config = dict(
    d_model=320,
    d_mlp=1280,
    vocab_size=5034,
    activation='tanh_gelu',
    positions='learned',
    qk_norm=False,
    attn_scale=0.177,
    init_std_qkv=0.0278,
    init_std_up=0.0278,
    lr=0.00147,
    schedule='wsd',
    batch_tokens=65536,
    doc_mask=True,
    z_loss=1e-05,
)
Each number is 50 + 12 x the weight over its row's rms, rounded and kept within 0 to 99. Layers, rows and columns count from 0. The size before them is the row's rms in percent of the matrix's.

# layer 3 MLP down (transposed), 1280x320, rms 0.0448, rows 474-580, columns 192-223
087:59 59 43 59 67 35 64 37 51 62 87 68 60 59 50 59 52 45 31 42 44 46 15 44 68 44 52 40 49 35 88 42
119:35 22 55 65 65 47 53 50 39 30 55 30 42 37 36 39 65 31 70 33 44 46 52 69 33 44 82 59 39 65 31 55
091:41 42 26 46 54 50 67 74 64 25 42 45 41 57 41 49 42 49 57 51 43 57 55 54 62 42 59 55 39 52 64 46
114:36 57 39 30 46 41 49 59 78 69 54 46 38 49 52 57 50 19 56 61 62 36 51 23 46 49 57 40 56 33 51 39
106:38 48 50 60 37 63 44 46 46 56 48 56 26 63 58 68 59 50 60 59 64 56 56 37 53 45 31 37 59 59 63 60
100:54 55 48 57 42 50 32 52 39 47 46 61 34 82 51 49 56 73 63 35 54 63 86 37 41 45 51 58 45 42 58 71
109:66 51 66 24 59 20 55 51 71 61 59 61 40 68 58 43 55 59 48 61 61 25 41 53 65 43 42 53 68 48 46 62
109:53 27 52 48 66 36 43 39 50 77 57 39 63 44 49 51 35 33 51 44 65 80 55 40 52 53 47 27 63 66 53 62
095:53 35 60 56 62 19 48 52 39 51 49 35 29 36 70 43 45 54 57 49 36 68 61 31 46 70 51 44 58 59 57 49
088:57 36 43 38 62 38 44 46 44 45 30 72 65 32 64 52 44 69 44 35 54 51 64 72 36 30 55 49 62 46 50 35
087:42 56 38 61 44 58 59 45 74 79 46 50 48 56 35 52 42 48 43 43 48 55 46 27 49 52 48 29 56 45 46 41
103:47 50 59 73 56 44 66 36 47 67 54 43 43 58 54 34 53 68 34 37 47 53 60 38 48 30 58 64 66 61 50 39
092:29 55 50 50 60 67 41 55 40 80 35 54 64 46 44 48 54 63 45 65 52 59 31 58 55 36 37 53 43 42 52 54
120:38 52 59 37 47 59 58 48 41 28 71 39 63 35 39 71 37 43 47 47 73 53 56 41 42 45 45 40 47 56 65 51
115:55 29 51 65 48 66 55 62 32 49 54 48 63 48 48 35 60 51 51 34 21 50 37 54 32 54 51 46 75 50 41 53
114:50 46 79 67 66 47 58 66 26 82 53 60 49 15 33 30 54 50 55 37 40 75 38 61 64 48 52 64 57 77 57 46
086:33 64 40 57 50 46 57 37 50 52 44 75 35 26 30 47 51 43 62 60 63 43 47 63 70 45 45 60 51 59 46 48
090:34 31 56 44 54 49 58 53 38 47 65 48 40 63 39 35 58 65 40 63 44 73 58 44 44 67 53 37 40 49 51 53
077:28 45 54 36 35 36 71 49 64 39 44 59 24 76 65 55 64 42 33 61 58 45 44 50 73 53 61 56 53 44 67 51
115:79 62 41 29 52 55 62 42 55 75 70 59 45 46 41 39 53 56 42 48 52 47 18 60 63 39 56 33 39 76 49 48
098:47 40 54 54 38 34 35 56 61 39 62 40 56 69 57 43 42 47 49 49 41 33 47 58 54 54 38 33 60 43 57 58
106:47 48 70 61 49 47 57 56 42 47 50 27 28 58 57 63 70 44 50 56 43 52 22 42 54 32 55 55 39 45 49 52
093:71 55 57 37 37 59 52 45 46 47 54 37 38 57 46 53 61 38 37 48 42 60 50 71 50 56 60 36 48 47 45 50
085:17 31 46 49 54 63 48 54 44 41 37 72 64 39 51 67 57 86 33 51 43 45 46 63 44 40 42 52 51 31 50 47
120:51 61 75 48 53 35 44 53 43 49 56 47 50 58 42 33 42 34 67 69 56 58 53 32 38 36 43 47 60 51 57 61
099:52 60 63 69 54 62 43 55 58 51 54 55 39 53 70 57 56 43 55 25 31 53 30 47 32 55 45 49 49 72 50 71
089:62 60 26 56 60 38 62 31 36 62 81 55 53 65 39 21 70 39 38 43 25 23 69 56 36 63 75 51 53 63 50 39
109:72 54 42 50 42 46 35 12 57 43 40 63 30 28 53 52 56 49 21 65 52 46 46 40 56 53 67 55 38 45 42 46
100:72 46 45 61 42 54 44 38 51 43 27 40 23 79 48 42 46 39 42 61 60 25 53 61 62 46 37 51 55 42 61 53
107:51 35 43 46 46 50 43 41 57 55 59 48 54 52 66 63 36 29 42 51 63 66 50 42 67 30 24 63 67 49 41 54
061:69 56 70 68 55 35 40 65 45 63 17 64 55 70 49 48 43 33 48 48 48 53 73 60 51 55 65 31 52 49 35 69
085:50 70 58 48 74 36 48 54 54 66 60 45 35 54 52 28 31 50 42 51 45 65 61 55 36 55 55 52 53 73 56 47
104:55 53 51 43 29 43 65 56 53 60 45 41 33 41 47 52 53 74 39 75 39 49 46 62 47 45 77 41 45 32 71 64
121:48 42 34 38 66 38 52 58 53 65 56 58 51 30 53 58 56 59 44 62 64 58 45 44 41 61 69 48 60 59 65 46
084:40 56 49 59 73 55 41 47 69 53 45 45 67 67 60 45 52 38 48 54 56 51 39 51 51 66 64 64 43 54 25 49
088:61 40 56 49 61 53 51 59 51 65 66 54 40 67 32 43 53 65 30 67 52 45 44 63 49 52 51 66 57 47 71 40
092:34 45 53 57 56 54 44 52 59 54 64 47 44 41 39 56 69 28 62 54 47 58 33 46 18 56 70 32 43 53 62 60
100:50 62 46 51 38 39 44 37 25 56 51 32 57 49 60 48 57 51 47 43 56 39 46 47 54 69 72 40 51 53 70 53
077:37 72 52 22 48 34 36 29 33 58 51 58 45 45 64 39 50 46 50 59 52 50 58 55 27 61 67 75 60 63 31 69
093:50 53 62 53 67 60 42 55 42 50 52 60 43 63 61 53 47 55 27 55 46 13 45 58 57 53 39 53 65 60 61 42
086:49 55 45 25 62 39 39 45 27 44 56 28 72 46 59 52 34 91 74 43 45 43 45 43 42 64 60 46 45 70 49 64
113:45 39 44 55 73 54 50 32 51 52 46 46 53 59 29 64 54 37 58 47 55 62 81 34 72 53 59 49 37 42 47 49
109:53 56 33 43 46 64 51 46 48 62 68 74 54 30 58 45 45 50 60 61 44 51 60 67 51 50 55 43 47 45 60 49
118:53 57 49 41 53 40 55 58 31 29 74 61 67 44 40 54 30 56 41 29 47 56 63 76 73 53 69 61 44 57 47 34
099:55 58 45 40 40 33 41 62 50 40 42 21 66 66 48 55 54 52 68 46 60 58 50 53 59 31 07 47 53 47 34 44
082:42 66 30 30 46 43 35 63 56 60 58 61 57 41 41 56 51 37 35 55 51 28 43 32 56 53 08 70 65 65 58 38
106:64 67 48 45 81 58 71 48 47 64 32 37 57 38 50 43 59 36 41 62 65 54 30 29 51 48 55 55 37 55 46 55
091:35 59 50 51 51 60 58 48 55 58 39 59 56 44 46 48 56 70 48 42 78 76 50 44 63 39 46 55 56 41 62 58
110:42 42 65 45 40 52 39 52 48 53 64 63 40 66 41 48 45 76 54 57 48 61 59 72 63 54 56 50 49 41 32 38
110:56 53 43 33 68 56 60 60 47 37 59 47 38 73 53 61 45 57 52 61 56 55 49 48 44 33 36 37 38 47 33 52
093:53 46 37 66 52 39 61 51 44 32 59 58 52 24 37 69 53 51 47 68 65 46 53 43 62 67 34 48 51 48 47 32
071:48 30 58 31 69 45 51 53 31 53 34 54 50 41 55 69 56 40 48 49 44 48 78 63 46 42 54 65 51 42 69 44
098:68 37 75 58 50 26 54 34 47 57 65 35 58 34 43 52 36 55 57 39 48 44 39 49 45 48 41 41 39 70 47 42
109:52 59 33 58 37 38 54 72 51 33 58 44 69 47 50 33 30 27 38 58 78 43 57 70 45 84 46 52 52 49 32 64
101:62 54 17 52 37 58 47 57 38 66 55 64 55 36 46 61 44 74 44 20 53 56 40 44 50 25 49 48 67 58 47 42
114:56 44 23 40 44 41 37 35 56 43 52 51 38 77 48 44 47 47 34 61 47 56 40 63 53 35 39 24 39 64 42 43
152:53 70 24 44 35 51 45 52 63 55 48 53 50 47 43 57 35 38 49 64 60 19 45 64 44 49 54 38 60 57 53 46
096:56 58 62 43 34 33 37 67 36 49 91 56 46 28 46 39 54 48 40 58 32 35 54 55 37 40 71 39 56 50 46 60
094:73 57 73 65 72 30 50 55 65 61 53 38 58 53 72 52 73 48 39 61 29 56 65 57 53 30 40 41 61 56 33 65
098:34 52 65 54 63 54 29 58 51 42 47 28 42 39 42 16 28 43 43 48 45 56 27 42 38 33 38 56 60 61 42 54
094:42 54 52 47 49 56 53 32 36 67 63 43 41 32 65 47 48 48 58 57 60 41 44 59 60 44 46 63 52 72 57 47
084:53 45 64 42 58 32 54 50 69 65 60 40 59 42 57 53 33 40 55 67 44 63 49 54 49 42 60 55 51 40 67 62
105:59 37 75 43 85 50 56 64 54 41 56 37 53 29 68 31 39 58 59 24 46 62 51 60 26 43 77 51 68 58 45 75
103:40 30 54 55 53 52 26 40 31 54 49 56 38 54 50 44 58 47 58 48 48 23 48 39 57 48 41 56 62 37 48 74
091:42 43 70 52 64 43 43 44 28 51 58 68 61 59 36 67 30 55 63 33 51 45 30 32 53 45 55 49 61 59 64 62
116:48 64 50 22 65 40 48 69 44 35 66 49 57 53 57 58 65 44 68 61 46 62 48 36 61 51 57 65 35 47 56 74
091:54 59 53 62 69 54 29 33 60 73 45 51 70 69 58 67 61 54 44 66 61 67 56 56 47 43 65 51 42 49 36 40
125:43 39 54 59 41 47 50 49 21 40 54 55 56 38 55 48 44 46 78 50 52 56 48 38 23 66 48 39 77 37 60 55
101:53 52 60 31 42 64 45 47 42 67 72 44 68 51 54 35 60 58 54 65 40 65 54 60 60 64 52 62 42 47 36 51
100:66 51 63 57 58 42 43 60 35 58 72 61 50 42 37 45 55 61 39 44 60 41 39 48 70 45 52 41 57 67 53 69
086:53 52 52 39 47 52 64 51 60 62 43 51 46 60 51 49 50 61 38 72 60 70 71 54 53 33 61 46 48 40 68 51
081:33 53 58 18 42 34 62 80 45 44 53 67 66 19 42 46 48 63 53 49 48 46 64 39 51 72 67 55 52 58 47 42
117:48 47 64 46 41 52 43 42 58 45 38 57 49 38 52 60 77 66 44 35 58 53 74 44 68 45 67 66 53 38 46 50
091:46 62 36 48 36 43 50 59 39 70 70 62 53 28 34 57 47 55 38 50 65 41 50 42 85 39 33 35 67 50 41 51
082:34 41 38 57 49 43 58 75 56 38 41 42 56 29 67 39 44 67 78 40 46 50 64 53 30 23 56 47 68 67 51 43
095:45 69 74 31 48 40 26 69 60 37 57 38 59 34 55 44 71 65 52 51 48 50 54 67 40 33 63 36 44 49 50 44
088:22 52 56 65 43 28 56 45 50 46 53 44 26 53 51 37 60 47 73 44 43 51 51 56 48 37 60 45 48 46 42 62
099:41 46 54 61 59 61 55 54 44 57 33 74 51 40 45 42 69 50 57 60 62 54 55 35 36 53 54 32 45 48 49 49
093:53 47 53 56 46 51 37 61 70 47 43 81 50 85 43 62 38 21 67 46 35 29 45 67 65 46 43 65 46 48 47 55
102:43 44 24 49 62 35 49 64 58 43 42 47 42 42 54 78 55 56 40 60 62 58 48 45 72 60 51 50 55 55 34 43
106:42 67 52 22 33 51 50 55 53 68 40 48 59 37 48 44 56 53 64 62 52 24 54 64 52 63 76 34 49 64 49 31
162:52 55 48 50 44 46 69 76 40 31 81 56 56 56 38 70 47 66 55 35 55 53 61 41 33 57 63 43 55 34 47 36
120:58 50 52 42 36 56 33 45 63 56 59 47 64 35 38 48 39 28 57 34 42 58 48 34 38 57 69 45 56 45 51 65
085:53 50 52 48 62 34 21 49 55 68 73 64 33 57 48 52 76 35 57 42 49 41 25 52 40 55 51 40 68 53 54 52
087:28 70 20 37 52 54 41 47 46 55 35 56 37 41 48 81 34 69 54 32 46 45 40 54 74 51 59 47 59 52 71 44
105:45 63 43 29 41 33 49 44 72 61 49 53 44 49 49 59 34 41 40 52 37 34 46 33 27 36 35 42 43 57 39 40
124:45 44 40 53 54 47 63 61 47 60 50 73 70 52 78 49 74 17 42 61 31 58 49 70 37 71 59 63 45 30 64 36
080:40 66 42 59 38 68 58 45 51 35 53 40 53 52 49 65 43 55 60 61 62 51 55 48 54 65 21 51 46 53 51 29
098:35 53 57 22 35 59 51 59 49 35 52 42 54 67 65 64 56 34 44 52 59 57 30 61 58 37 47 47 56 65 49 64
123:43 54 54 82 39 46 39 55 49 43 58 44 71 34 67 37 41 42 55 58 50 71 40 45 63 31 60 54 49 42 24 56
107:54 34 59 41 32 51 57 32 39 73 62 60 44 47 43 21 52 63 37 31 57 47 37 46 31 37 74 37 25 74 26 41
125:62 34 36 65 64 52 45 56 56 52 68 64 65 23 62 39 51 49 39 38 22 39 47 58 35 56 44 31 52 56 28 53
094:36 38 65 36 51 43 52 66 42 56 50 65 50 67 59 39 51 57 49 25 53 60 67 71 25 46 68 47 58 44 70 59
113:48 39 44 50 52 47 60 39 61 48 61 44 56 84 53 60 36 28 65 47 37 59 45 54 24 55 67 51 29 67 49 40
068:53 47 34 29 52 59 40 26 41 43 55 48 49 72 57 52 28 74 35 48 59 28 46 56 28 48 68 46 32 56 37 65
113:41 48 37 77 33 57 56 42 34 56 44 21 55 52 46 71 51 29 50 30 44 33 43 54 42 52 51 47 67 49 79 39
100:66 69 44 57 41 51 58 69 75 32 49 44 55 34 34 48 44 55 54 52 73 61 50 59 21 17 51 46 56 69 50 53
093:55 33 52 80 55 53 49 56 38 41 43 52 59 68 27 44 69 69 28 44 47 73 16 24 47 62 45 52 67 51 55 54
096:41 28 29 43 25 64 44 54 27 35 65 46 61 51 39 40 58 62 51 65 30 48 27 44 49 45 46 39 32 73 74 46
083:46 41 60 28 65 55 73 54 58 60 53 60 50 19 53 49 56 45 36 69 31 44 29 54 44 42 31 49 53 67 50 57
094:59 37 48 55 49 59 46 50 55 33 55 49 44 38 43 59 53 35 55 49 55 35 66 70 62 47 29 63 47 63 22 77
088:82 31 50 42 76 30 46 45 64 44 47 52 64 48 43 73 42 47 38 33 51 48 55 50 69 41 55 58 45 43 33 42
081:28 49 40 55 38 45 45 50 46 46 63 43 46 47 43 40 45 32 51 36 64 39 41 64 43 44 49 53 30 51 53 62
143:63 67 83 46 49 26 46 39 55 65 34 61 43 63 60 49 50 52 49 57 46 54 71 68 58 57 42 70 26 24 23 39
092:56 38 80 26 71 45 67 53 27 59 47 41 60 49 57 60 57 43 54 50 57 30 47 44 49 31 64 47 60 42 28 45
088:47 57 53 41 51 64 64 48 43 56 59 59 29 47 47 50 43 64 65 60 62 80 71 66 42 60 38 51 38 59 44 44
100:40 57 59 48 22 38 67 54 51 45 70 39 42 66 54 55 34 27 52 58 47 36 48 74 38 46 54 71 51 38 60 43
# layer 3 MLP up, 1280x320, rms 0.0569, rows 475-581, columns 192-223
094:27 35 46 62 60 52 66 54 60 70 47 44 28 68 49 35 67 45 51 30 36 56 49 52 51 51 75 53 51 75 39 39
080:24 34 64 56 60 56 32 60 63 74 46 40 29 41 57 56 58 69 74 42 47 42 57 53 69 37 36 79 51 49 52 52
124:56 49 43 56 73 56 34 43 63 73 52 24 59 62 55 53 35 42 41 26 41 54 42 40 54 59 54 69 31 69 30 41
100:37 45 58 50 34 61 44 54 37 62 58 41 75 32 62 46 51 37 39 21 32 30 46 53 41 46 38 73 73 50 53 60
102:34 14 43 46 78 46 65 49 47 49 34 38 23 70 61 46 58 60 58 50 63 61 62 48 55 52 38 65 72 56 41 51
115:36 63 38 63 55 57 43 71 62 54 45 28 64 46 49 32 32 58 47 34 55 29 62 81 51 71 52 74 46 40 38 57
113:18 34 37 78 40 66 56 51 35 62 58 49 58 66 68 49 62 63 53 33 38 66 40 58 35 60 59 55 48 46 47 55
100:34 38 64 39 60 57 62 51 29 47 46 42 42 64 74 63 47 52 55 40 49 51 46 53 52 50 25 51 62 71 58 47
095:34 57 54 34 51 46 47 56 32 66 56 45 50 64 66 47 52 36 52 44 48 59 38 48 49 42 54 42 47 49 55 35
084:59 53 62 50 58 61 56 47 39 46 50 46 43 72 65 59 47 42 51 58 61 47 57 50 49 26 64 40 53 42 44 33
114:62 40 70 50 60 73 44 41 40 67 67 29 76 49 44 51 41 59 35 22 19 55 36 47 32 54 47 57 69 56 46 45
085:35 41 66 36 62 60 48 72 46 60 40 49 58 55 53 59 51 37 67 25 39 55 48 58 59 62 29 54 54 69 45 23
112:09 31 67 69 76 58 76 56 53 52 57 40 28 57 36 66 56 64 65 41 65 38 23 52 27 55 43 53 50 35 51 30
098:53 38 61 57 48 64 47 61 51 46 51 54 42 53 57 58 46 36 73 35 25 37 54 45 58 26 72 66 39 54 29 35
102:51 47 57 62 58 58 51 50 29 57 46 80 35 40 45 52 57 47 52 36 35 33 50 59 31 21 65 66 39 36 44 51
082:53 59 38 81 51 66 41 43 68 43 39 39 50 79 64 36 42 22 24 50 48 61 74 53 61 59 76 61 32 49 64 50
076:47 38 50 42 49 70 47 51 40 71 43 72 54 45 59 62 48 42 42 53 43 25 36 54 39 50 43 58 56 52 53 45
082:38 75 71 59 45 65 45 56 51 50 45 60 43 68 45 45 57 50 40 55 51 53 70 49 31 39 59 47 68 49 39 55
107:35 59 49 50 60 42 62 47 59 33 46 41 48 63 42 45 42 70 30 46 85 45 38 61 54 51 50 59 64 54 52 50
105:45 32 47 70 57 46 62 51 64 38 61 36 47 41 52 46 32 55 60 31 45 36 59 55 39 59 49 56 41 58 41 72
107:34 34 30 66 47 62 40 71 52 40 45 68 42 58 45 19 34 48 59 32 39 44 33 56 28 61 54 48 48 55 31 23
095:51 43 50 57 48 59 32 46 45 70 42 72 59 49 75 53 51 49 40 30 56 66 54 53 21 62 48 68 71 48 52 50
088:54 52 42 62 40 34 51 38 33 53 65 49 60 82 58 49 50 61 60 37 46 56 62 45 44 34 50 62 57 46 42 57
112:54 25 42 69 33 45 40 42 30 71 65 58 68 50 68 49 57 43 52 43 43 48 67 64 36 61 45 50 53 55 60 50
112:54 50 51 57 34 72 38 58 34 66 58 53 67 52 61 24 43 24 38 26 42 47 64 78 47 60 55 58 33 48 42 52
092:35 17 70 56 50 67 36 57 47 72 32 35 32 68 64 26 69 45 48 65 67 67 67 41 46 17 35 57 36 48 32 72
120:52 73 62 62 51 28 58 57 38 31 59 43 44 54 53 23 50 31 53 54 42 56 54 66 34 55 45 49 67 38 54 52
090:40 21 33 46 65 46 58 61 48 56 81 73 52 42 54 51 39 61 52 37 49 67 61 48 17 46 64 55 41 60 46 58
111:48 39 38 61 55 49 50 55 32 62 66 59 61 46 41 55 28 52 58 18 56 46 43 72 54 64 61 58 46 69 38 45
082:38 49 51 38 58 47 48 67 58 42 84 40 38 67 46 50 41 50 56 56 57 53 40 59 45 42 38 61 61 63 53 57
090:33 64 68 43 25 63 63 58 29 51 66 49 70 47 71 48 39 49 39 47 34 55 36 56 40 60 63 54 78 47 27 46
112:54 59 55 45 53 59 23 35 48 50 41 54 78 34 63 37 46 55 57 21 19 64 55 45 60 53 44 67 40 71 25 51
116:50 43 33 74 38 51 39 65 75 56 55 69 50 49 12 35 44 44 61 33 47 46 35 45 48 64 52 62 48 41 47 43
091:57 54 58 43 68 57 63 66 49 62 69 82 64 53 42 50 71 51 29 51 50 64 46 34 39 47 68 56 50 32 43 44
095:51 32 44 54 67 69 40 57 33 41 53 55 44 57 54 33 51 30 36 52 45 67 63 52 52 40 31 60 67 28 38 56
107:61 67 41 62 63 64 49 56 12 69 71 65 26 64 57 46 59 30 58 56 41 51 28 52 36 37 23 52 35 64 30 21
116:54 42 63 53 48 64 27 45 62 75 72 48 66 70 52 31 56 47 44 24 55 65 40 55 48 45 41 70 39 41 35 58
094:46 42 45 63 65 49 76 67 41 52 28 60 39 53 23 55 45 45 57 58 44 47 47 43 31 51 57 53 58 43 45 38
080:56 34 48 52 49 42 61 42 42 59 49 37 49 41 49 52 60 40 70 41 58 55 81 32 24 48 67 46 46 47 45 51
081:78 62 32 61 58 47 54 49 28 69 54 63 60 49 51 56 58 48 43 51 53 40 42 76 46 41 56 56 25 33 50 41
105:78 48 45 33 60 55 68 56 43 60 29 67 37 38 46 56 68 42 60 46 50 49 40 53 56 43 48 67 63 70 39 45
103:60 42 38 75 56 63 33 38 37 31 43 90 21 54 48 54 43 57 63 52 62 49 74 53 46 63 66 51 47 61 32 57
111:41 40 35 65 47 51 33 61 61 63 50 52 27 53 28 53 37 51 54 40 40 38 26 50 22 41 56 68 38 51 61 42
090:36 44 59 40 50 43 48 62 38 39 48 27 59 43 60 52 48 42 70 54 33 30 52 71 35 40 36 73 42 38 46 40
064:62 29 36 55 43 52 60 42 22 57 42 55 43 47 49 52 70 54 46 50 55 47 50 64 54 37 45 54 47 21 54 65
106:53 44 63 67 27 65 48 50 63 33 40 60 82 40 42 27 25 45 68 31 46 33 65 84 37 51 60 46 71 44 34 38
093:69 41 44 54 33 59 79 52 57 72 41 28 30 64 48 48 46 52 47 52 60 45 52 60 51 65 19 63 56 73 63 50
120:66 42 40 47 55 63 37 57 34 46 58 55 48 53 53 57 69 26 51 55 34 40 59 60 51 29 63 47 71 42 26 52
105:64 56 39 55 44 56 34 69 42 51 32 61 46 42 53 36 42 30 63 48 30 23 53 56 47 47 62 60 60 42 38 30
104:53 23 48 45 41 49 34 44 40 47 30 70 78 46 39 29 72 47 51 43 24 58 22 46 56 62 67 43 55 52 21 51
099:44 49 31 75 34 24 47 59 56 35 43 57 64 30 64 43 54 33 54 39 49 42 60 78 63 34 54 61 35 45 53 33
099:46 48 50 50 65 27 36 51 35 30 63 61 41 46 51 52 42 55 44 50 50 44 64 55 60 38 45 61 42 43 58 47
104:21 42 50 49 54 59 52 75 44 53 38 41 50 59 23 51 54 54 62 49 51 49 39 55 45 67 55 60 38 64 14 69
071:67 53 56 58 30 45 58 59 28 33 47 51 39 58 59 51 33 64 86 62 45 46 68 53 18 33 51 45 62 41 42 45
112:70 59 71 68 44 60 51 57 37 56 39 57 38 60 43 56 56 38 45 41 70 42 52 44 54 23 37 53 57 30 45 47
120:28 50 62 68 61 46 46 67 65 39 50 57 60 53 63 35 65 36 54 45 44 45 31 62 45 34 50 53 52 53 55 35
094:57 44 62 63 76 67 25 62 57 45 60 57 59 38 44 45 37 41 21 53 38 32 55 74 59 22 28 65 46 44 43 60
082:51 54 30 46 58 56 64 54 39 32 36 52 40 68 44 52 42 52 67 54 66 40 30 46 55 56 53 42 64 62 30 54
100:34 43 39 49 37 66 54 70 29 39 74 51 62 50 41 43 58 46 78 50 50 46 65 73 51 58 54 43 56 50 44 38
086:53 55 22 73 28 42 56 61 35 47 50 32 45 46 34 44 37 34 37 44 48 54 54 62 48 52 24 57 47 50 47 49
089:43 46 29 57 64 42 65 51 39 63 45 48 52 72 40 44 51 46 43 53 54 44 45 58 44 53 53 43 59 31 39 54
098:26 33 62 54 71 51 68 60 54 53 64 23 54 43 47 29 56 52 53 52 46 39 58 76 37 53 66 55 66 67 57 46
110:21 59 42 59 38 43 29 77 77 39 54 56 25 60 47 58 51 35 43 44 52 61 48 55 60 47 57 59 40 37 56 34
093:42 34 68 66 48 73 30 44 49 74 44 54 54 34 63 37 57 47 53 35 46 17 61 72 45 37 62 50 66 28 49 60
118:50 40 42 82 58 47 33 64 54 52 48 73 51 46 34 41 30 44 36 28 55 27 34 55 50 46 70 63 67 60 40 34
093:46 40 39 40 49 63 41 60 17 56 55 40 37 62 39 35 75 31 52 42 54 47 49 59 46 28 58 44 46 36 25 55
117:31 72 51 37 60 53 54 67 39 52 47 47 59 50 52 54 52 48 49 36 57 28 42 58 42 58 60 55 65 54 36 39
102:57 60 64 63 65 45 41 59 58 40 69 47 42 61 57 17 32 63 54 63 35 49 51 50 34 29 50 56 47 54 58 49
106:38 59 55 42 58 57 33 57 39 50 42 68 39 49 70 53 44 37 48 51 46 47 64 57 48 47 72 54 64 63 65 41
098:54 40 40 48 71 65 50 56 58 31 49 55 39 49 39 72 44 46 59 22 42 35 44 59 63 61 47 68 53 32 39 29
083:42 26 67 42 37 72 44 57 33 61 31 52 64 64 53 33 72 38 24 47 34 60 50 56 44 56 55 52 59 33 48 27
113:37 60 55 48 54 44 49 47 63 49 67 43 65 52 60 37 29 37 54 26 36 65 24 73 61 53 56 64 55 62 55 12
067:62 47 48 55 50 39 49 75 44 46 61 51 57 74 39 56 29 42 29 59 49 30 53 73 31 41 50 50 27 44 50 50
095:62 35 59 66 56 51 46 43 49 37 52 49 62 64 41 48 24 60 47 46 49 40 70 54 44 60 54 66 31 43 49 49
092:60 24 49 62 75 61 48 52 50 52 59 48 59 38 52 48 36 53 34 56 55 32 60 42 35 33 60 75 38 52 29 58
090:56 37 61 65 56 57 48 64 33 61 66 43 46 54 44 29 55 41 52 45 39 48 60 48 35 29 49 48 61 66 34 48
105:51 55 46 44 48 59 50 49 49 46 50 75 53 50 39 29 67 34 49 33 23 48 57 59 66 56 57 57 44 55 54 56
079:49 38 48 69 65 50 78 45 35 40 60 53 40 43 33 55 44 57 46 57 54 24 70 58 34 51 61 55 52 49 51 70
087:47 49 31 66 48 48 55 43 49 41 49 26 47 63 44 42 40 46 58 47 58 55 55 65 22 69 75 57 48 19 45 46
109:45 37 65 41 47 41 32 51 50 53 54 41 46 60 46 39 40 41 69 45 61 39 53 65 46 58 52 76 43 45 37 53
133:42 33 52 76 78 65 45 46 41 52 45 36 63 73 58 41 29 39 68 32 32 42 55 56 48 42 63 61 53 63 30 62
112:53 55 55 71 43 36 43 55 51 67 62 41 73 50 52 39 42 60 52 16 26 37 53 64 14 72 77 45 38 68 51 62
090:39 55 56 44 50 42 56 63 55 56 40 35 37 64 56 59 45 35 53 58 61 57 30 61 50 46 29 60 57 62 57 36
091:42 43 37 62 61 38 63 45 39 67 64 39 58 64 61 58 37 38 54 45 44 42 66 41 24 44 38 58 47 45 62 65
119:50 48 41 69 62 66 44 49 69 28 39 54 52 82 31 19 32 49 46 49 63 52 40 48 39 58 43 56 47 48 26 39
116:46 58 46 39 48 59 33 70 46 57 67 64 53 57 37 44 47 15 38 39 28 55 44 65 49 28 38 53 49 47 43 26
100:51 57 63 53 35 56 33 61 55 43 53 42 62 34 70 62 43 41 65 43 32 41 51 44 38 52 59 55 51 45 54 33
107:24 52 44 58 51 77 41 71 55 48 54 55 46 42 49 38 48 46 61 60 47 60 46 48 32 59 52 60 59 52 36 53
112:52 47 61 58 39 58 58 37 53 49 55 39 67 43 36 32 36 52 49 53 36 46 48 57 53 43 55 60 51 54 26 56
118:61 59 42 54 57 54 63 47 60 62 71 44 56 58 53 29 27 39 71 47 29 53 55 41 56 32 62 56 65 65 40 59
116:43 42 67 73 61 54 51 76 54 66 68 57 34 56 27 44 33 36 34 43 55 52 44 65 28 42 80 61 53 42 61 55
096:43 59 46 55 54 57 36 56 32 40 68 56 58 40 66 55 43 55 54 62 49 43 34 65 56 18 52 38 68 61 48 47
109:45 65 69 67 49 59 38 63 52 62 41 50 44 46 30 53 65 59 45 52 60 46 53 51 41 44 58 63 50 47 49 48
076:52 45 57 53 62 59 57 63 58 63 58 45 53 68 38 31 41 58 57 61 61 64 43 34 32 53 46 42 46 68 38 58
112:44 34 31 58 62 60 54 52 39 61 55 44 54 40 68 50 44 51 35 24 54 47 39 50 31 53 58 68 80 68 44 44
093:28 25 37 70 44 55 55 51 77 53 49 64 73 44 43 34 32 54 56 33 41 30 52 63 51 59 50 54 62 51 62 37
074:37 53 50 37 53 48 47 68 61 73 65 50 38 39 50 53 41 51 33 53 58 54 44 54 36 57 47 65 45 71 50 70
092:57 35 45 74 36 58 36 48 56 62 56 42 30 64 82 60 42 44 32 45 54 37 80 51 22 59 53 54 51 56 56 68
098:23 36 64 57 57 42 48 47 48 73 65 22 73 55 68 28 35 49 64 43 44 50 54 41 30 48 42 53 49 81 36 67
106:58 47 59 47 58 48 51 54 35 36 38 52 29 61 55 52 60 28 52 51 68 52 60 47 62 41 41 65 70 47 47 50
097:71 50 57 77 25 24 45 53 35 31 56 43 26 44 71 40 43 41 67 58 43 44 47 55 51 42 60 51 57 31 56 20
097:48 48 59 61 45 55 54 56 65 47 59 59 61 53 42 34 44 50 36 51 46 62 58 53 36 48 54 48 64 52 35 71
120:46 50 37 75 78 50 45 60 28 69 51 43 42 58 41 51 62 52 51 29 55 41 24 49 46 58 50 73 42 49 32 58
097:43 64 58 47 49 70 43 53 62 54 43 55 30 43 49 52 38 45 48 57 61 43 56 44 52 41 61 66 57 59 50 39
102:54 38 54 76 37 57 51 55 34 45 57 45 46 63 55 55 39 37 67 31 20 45 66 46 67 30 63 46 29 57 18 42
107:32 25 48 50 31 40 61 57 70 54 63 52 63 45 64 36 54 56 63 52 29 36 35 80 28 55 61 49 47 46 46 52
092:32 42 45 62 82 48 65 68 47 60 58 38 41 65 56 28 47 44 51 50 58 44 48 36 47 44 61 56 61 64 51 42